Part of a small language model's weights.
Size: 10 layers, width 512, 8 heads of 64 (4 for keys and values), vocabulary 16384, 27.1M parameters.
Architecture: rotary positions, no biases in attention or MLP.
Training: a variant of SOAP for these matrices, 6626 steps.
Each number is 128 + 24 x the weight over its row's rms, rounded and kept within 0 to 255. Layers, rows and columns count from 0. The size above them is the row's rms in percent of the matrix's.

# layer 6 attention output, 512x512, rms 0.159, rows 110-121, columns 0-255
size [ 96  93 103 103 100 105  91  98 104  99  94  93]
[[143 126 106 127  99 159 158 128 116 125  91 142 110 140 112 117 142 153 124 170 118 108 159 138 156 150  98 102 129 107 128 154 146 115 160 144  92 124 121 107 157 120 110 176 132 130 155  89 160 134 161 135  83 183 107 111 116 117 171 163 169 126 102 181 153 164  90 132 149 113  80 129 140 129 149 111 128 138 119 101  63 113 154 130 154 188 133 155 120 142 121 145 126 133 124 133 121 120 157 143 127  94  79 112 105 114 159  76 146 156 120 140 141 130 150 157 147  92 140 113 160 145 106 148 142 117 149 136 170 124 138 141 147 107 176 189 147 136 113 135 135 105 140 149 114 118  90 136 143 154 129 160 103 138 113 126 126 104 155 156 152 130 135 153 141 138 151 130 126 150 148 114 172 109 141 169 115 133 131 159 144  99 144 115 125 122 108 147 153 142 142 149  78 141 122 112 146  93 119 120 119 129 108 111 116 119 111 143 171 147 145 112 105 105 144 146 139 130 121 118  86 105 122 142  70  99 151  90 145 136  84  78 118 111  93 129 110 132 126 108 141 138 152 152 166 126 102 138 127 106 115 127  85 118 120 145]
 [139 156 146 138 130 102 121  92 103  68 121  79 173 114 143 121 136 181 109  81 125 112 132 148 156 129 112 100 158 151  86 127 155  92 160 152 147 141 141 134 100 141 116  99 137 131 195 110 113  98 151 149 131 149 141 140  83  92 134 101 138 101 151 145 151 116  93 122 147 124 123 134 145 174 140 144  99 158 103 142 125 131 113 168 127 151 150 110 144 111 170 141  88 148 132 127 136 118 131 126 127 152 139 121 122 113 129 143 144 133 127 141 136 137 153 120 117 132 101 133 148 112 124 198 134 117 114 122 125 120  98 123  94 109 106 115 130 111 134  98 107 148 125  93 125 144 163 141 103  87 122 133 124 104 116 140 131 109 129 130 150 148  96 102  84 124 116 163 146 126 127 125 179 108 145  87 139 125 130 120 109 137 123  89 126 120 146 139 149 128 109 167 123 153 158  79 130 158 150 147 145  71 124 115 151 127 123 108 118 164 146 150 133 118 132 148 146 160 121 121 104 133 156 120 134 137 172 173 128 104 148 104 141 125 138 122 137 112 147 135 126 135 127 159 126 161  98 123 121 125 129 140 143 149 109 145]
 [123 143 106  98 103 136 113 129 139 100 113 115 126 131 129 138 122  93 107 103 141 154 102 134 145  91 142 137 122 121 129 142 134 103 137 147  95 130 120 111 112 103 149 126 126 170 142 106 144 114 110 145 129 124  88 111 153 102 104 135 120 118 130 108 106 107 164 167 134 115 164 123 111 138 147 130  82 126 127 126 112 144 154 122  95 123 174 108 127 132 122  77 122 123  88 136 104 131 119 103 164 116 141 157 139 140 119 122 133 107 115 122 136 128 107 170  98 176 132 127 117 143 121 125 110 150  95 101 116 129 143  96 144 130 157 160 118 158 149 137 127 143 134 136 130 131 148 113 118 124  47 126  97 115 119 109 103 133 134 122 118 106 138 126 118 186 133 127 111 109 116 100 132 149 134 126 110 126  98 136 112 136 146 126 107 136 159 133 139 176  73  66 126 124  85 140 140 123 164 160 111  84 117  96 175 131 137 137 140 129 137 122 150 117 174 126 156 131 145 146 148 108 142 141 134 145 124 126 133 138 122 133 142 153 158 138 115 131  98 127 130 120 128 108 142 141 134 137 102 126 148 149 101 112 138 104]
 [158 130 150 104 116 100 136  92 135 139 121 164 135 124  87  79 140 151 129 124 120 138  95 129 130 153 135 132 128 118 103 107 144 146 122 132  98 112 118 158 160 114 137 147 114 134 144  91 117 117 122 130  65 109  95  98 104 143  94  99 149 149 113 163 188 136 124 126  84 185 142 144 110 117 131  99 113 138 172 173 153 139 139 104 108 145 146 129 116 143 122 113 123  99 113 150 108 130 186 168 132 120 147 114 139 121  82 143 117 135 151 103 126 124 133 149 152 144 136 153 134  97  75 118 131  88 141 105 129 121 109 126 120 111  90 128  94 105 152 143 104 107 119 110 103  97  98 120 124 106 164 117 102 150 135 133 137  92 132 130 121 171 123 128 142 125 146 151  96 111 132 118 129 130 111 148 131 104 176 130 126 108 136 141 119 151  88 156 142 170 118 139 145 164 134 140 138 129 125 141 116 167 167 108 147 170 130  94 107 121 165 107 108 104 115 125 158 149 142 166 150 120 146 128  74 135 146 157  96 141 139 134 158 167 126 172 106 131 126 112 145  93 170 129 130 110 145 159 145 143 104 106 162  90 138  96]
 [ 99  83  85 126 129 132 117 151 115 137 128 129 105  82 130  92 154 149 131 124 137  96 134 184 173 145 139 116 169 118 137 125 137 125 102 153 115 106 108 140 148 122 105 109  82 153 147 148 200 138 157 158 106 175 107 147 147 146 110 130 111 142 143 133 136 118 128 118 160 107 154 133  94 143 113 146 135 138 118 110  91 129 155 129 155 146 111 120 109  73 140 137 134 160 112 100 155 131 160 140 125  83 125  88 125 131 131 152 156 107 121  78 120 122 119 116 162 118 116 128  89 141 123  86 136 165 128 139 171 136 100 136 157 123 132 109  81 134 161 133 105 137 123 136 121 116 135 185 122 139  94  92 132 106 111 141 161 128 135 134 140 132 123 121 165 107 142 132  98 105 121 108 120 150 144 149 142 108 116 112 113 133 156 124 109 133  95 161  98 121  92 131 104 153 135 146 122 125 141 120 120 180 141 129 106 128 127 125 112 128 123 118 126 111 132 145 158 170 161  76 137 116 151 130 144 183  90 117 147 149 117 128 128 146 107 116 128 124 105 116 112 137 141 120 112 129  89 135 139  92 115 112 134 123 116 107]
 [127 135 152 161 114 137 126 127 146 113 105 110 147 117 122 186 147 165 149 133 132 155 163 133 115 114 108 117 108 135 127 164  92 132 131 148 180  99  93 127 113 123 117 150  94 108 121 112 116 111 138  96 172 125 107 149 130 124 130  97 116 139 153 107 135  85 144  89 122 129  86 144 132 135 144  93 129  97 113  90 125 160  97  80 129  78 132 117 118  91 123 146 144 116 164 101 138 112 105 129  92 188 138 152 136 145 124 128 148 131 122 155 150 109 181 170 121 108 129 135 118 106 102 118 151 152 140  89 150 136 144 103  75  80  91 129 119 110 105 109  86  82 114 165 108 155 114 135 139 155 131 125  96 126 101 144 148  95 146 150 145 150 130 132  92 119 154 100 123 128 190  87 138 140 172 157  65 121 133 131 127 167 172 176 145 157 149 141 109 109 134 116  89 144 147 117 121 107 105 171 151 153 129 104  76 135 118 148 133 110 147  98  96  88 129  93 155  67  81 108 185  98  86 113 102 107 138 100  58 124 134  98 121 158 103 119 174 104 114 130 112 129  89 130 128 102 162 133 117 190  94 150  85  78  50 152]
 [134 138 100 127 107 134 155 138 123  90 156  73 132 149 123 129 108 149 105 127 126 151 159 167 169 165 137 150 112  87 142 132 155  98 132 105  95 161 132  88 131 109 104 130 164 137 141 119 135 127 103  69 109 134 138  95 172 127 147 143 114  88 139 114 133 128 148 108 156 148 110 135 135 151 175 155 115 125 119  97 147  87 124 134 123 126 130 115 131 125 151 182 144 160 114 126 112 106 112 124 137  98 107 144 116 104 160 128 139 107 113 115 144 133 135 120 169 135 113 167 148 102 149 145 167  94 105 123 132 136 134 138 115 128 121 111 112  90 121 107 125 119 158 119  80 116 111 145 125 118 128 158 141 135 144 164 155 133 104 170 142 131 116 131  95 125 182 133 113 119 137 142 137 184 174  99 152 129 136 134 136 121 116 124 109 119 115 162 109 120 142 136 143 115  88 123 141 116 142 161 109 110 143 166  77 144 115 138 145 130 127 138 126 121 159 122 133 155 122  87  98 143 123 137 110 139 104 118 139 149 138 124 133 155 112 111 118  93 139 148 121 112 150 132 139 103  95 101 131 143 123 128 114 145  99 138]
 [123 156 147 149 138 139 118 112 130 147 103 110 171 135 143  98 109  95 101  89 151 100 117 134  98 127 110 116  55 100 163 152 159 138  79 111 110 124 129 132 120 102 140 182 122 164 160 138 126 104 139 144 120 133 139 137 136 119 118 144 122  88 141 165  96 136 151 131 125 170 133 138 150 127 125 169  90  89 164  94 124 134 126  92  99 127 129 138 121 147 156 132 185 120  99 148 138  85 135 132 153 132 142 121 105 180 144 125  88 130 130 142 163 166 149 126 149 143 126 180 113 110 150 166 147 118 127 131  96 140 165 127 134 171 125 189 128 134  77 128 116 149 158 116 112 140 107 117 163 160 128 160 131 109 171 100 116 117 126 115 118 119  86 139 159  89 139 157 133 182 131 131 121  76 152 136 112 178 171 107 102 137 138  88 159 108 158 146 166 115 121 114 107  70 130  74 134 135 108 149 148 147 128 142  99 130 138 189 146 162 119 145 118 141 119 134 109 142 162  90 181  86  93 145 104 114 103  99 112 106 132  93  74 136 102 142 155 154 132 124 142 127 141 161 151 122 127 126 124 140 106 127 123 109 151 153]
 [ 95 141  95 167 114 137 156 134 127 161 109 110 149 101 111 176  98 125 161 125 125 124 126 109 124 149 111 127 152 119 114 137 109 119 102 101 156 101 150 141 133 117 165 133  94 188 126 137  81 148 133 118 128 163 107 126 136 121 161 132 130 163 105 101 125 122 103 127 166 161 162  83 111 132 159 130 103 144 128  57 131 137 129 121 129 112 113 117 158 158 128 132 123 108 109 139 132 133 118 187 121 132 115 161 117 153 131 131 180  81 143 133 162  90 110 118 127  95 116 129 119 166 141 158 126 130 168 137 126 158 146 105 126 113 135 113 138 156 129 126 126 144 147  93 136 135 148 123 135 124 150  99 118 114 123 101 122 113 151 119 116 120 121  93 138 125 101  96 124 153 114 127 135 140 106 136 139  66  73 134  89 149 106 116 122 109 161 118 103 120 102 160 133 137 131 113 155 163 106 134 129  86 109 151 144 137 176 122 109 159 118 140 180 114 149 115 136 111 135 174 112 142 128 118 108 130 163 161  71 145 160 107  95 121 132 107 145 121  97 122 119 128 103 140  66 101  98 119 112 112 128 149  83 130 118 151]
 [ 72 137 130 109 147 127 111 158  82 101 132  69 158 132  98 105 151 101  96 119 120 130  75 126 113  95  65 128 136 121 111 113 160 116 148 165  90 116 110 145 116 142 135 150 137 164  96 146 157 115 200 106 146 126 142 119 125 162 137 125 101 128  85 135 126 112 136 131 128 107 100 107 128 137 160 172 129 155 185 146  94 121 163 128 145 135 172 147 154 166 122  93 101 143 119 122 112 149 149  90 114  51 103 149  85 162 144 143 128 124  81 121 113 107  82 153 117 113 134 168 135 126 156 127 110 151 172 102 124 103 139 111 174 124 161 124 106 107 157  95 142 146 130 125 161 158 121 104 107 148 159 177 140 152 110 126 149  97 142 119 126 119 119 102  85 152 187  73  90 113 102 140 104 136 125 166 152 108 120 116 136 120 101 142 149 120 107 125 112 128 162 112  96  76 115 161 139 132  83 131 127  98 157 134 136 106 125 126 111 120 161 159 138 122 130 133  99  96 112 104 119 151 150 114 138 136 133 149 135 137 124 156 111 141 139 144 125 139 155 145  88 121 120 107 137  99 165 151 132 119 149 163 110 138  73 157]
 [112 122 102 140 172 167 105 141 130  99  84 128 157 133 118 159 161 100 101 127 135 159 117 150 149 129 137 153 147 156 113 139 108 156 111 120 146 114 152 112  94 156 144 175 101 106 104 139 103 135 146 142  77  91 113 114  75  89 131 175 145 155  71 112 147 111 119 111 120  99 160 124 142 166 130 127  80  98 111 122 104 114 158 137 111 149 122 162 113 109 106 108 100 124 175 157 127 108  94 132  99 110  91 143 153 176 159 110 175 106 133 141 111 102 124 111 156 166  96 117 178 116 110  91 160 138 158 143  82 124 129 120 135 134  94 113 120 117  98  62  94 118  79 141 117  87 140 160 114 130 140 145 132 136 100  71 140 165 138 127 191 127 141 127  97 139 112 152 153 113 145 123 119 169 159 128 131 152 122 112 128 182 153 131 142 183 119 126 111 140 157 108 121 126 141 111  91 103 123 119 105 134 163 141 125 127 114 147 160 120  93 112 127 141 149 131 121 142 127 166 104 114 140 149 128 124 137 143 129 142  96 112 112 123 132 153 159 129  89 107 106 118  99 108 108 120 157  95 142 132 115 139 103 161 115 167]
 [ 91 114 149 104 109 144 119 158  90 163 127 141 119 139  76 107 173 121 131  90 136 140 147 150 150 133 111 111 173 115 161 140 133 145 139 104  98  99 153  80 110 137 110  98 168 139 129 117 100 152 104 132 121 116  96 101 110 133 126 104 114 106 101 119 124 143  91 164 143 166 121 127 139 130 145 138 117 108 166 143 104 100 117 151 149 121  98  97 131  98 133 118  95 120  93 129 129 116 156 152 136 193 131 147 141 116 119 119 114 165 162 126 165 115 132 112 136 167 152 149 103  99 111 133  99 166 154  84 152 138 120 104  92 125 115 116 130 119 194 134 122 149 182 102 147 130 141 117 102 183 113  99 174 136 158 122  99 135 126 129  92 106 104 130 129 128  99 120 123 117 128 129 143 194  84 130 120  77 123 112 137  88 127 148  93 154 126 127 133 149 143 118 135 137 127 116 100 147 108 159 150 117 150 108 131 107 172 144 125 130  95 140 136 142 105 106 106 134 114 120 117 133 120 144 134 101 157  83 111 121 145 136 155 151 146 167 109 123 102 172 181 158 143 145 159 103 143  74 142 109 109 116  97 124  99 143]]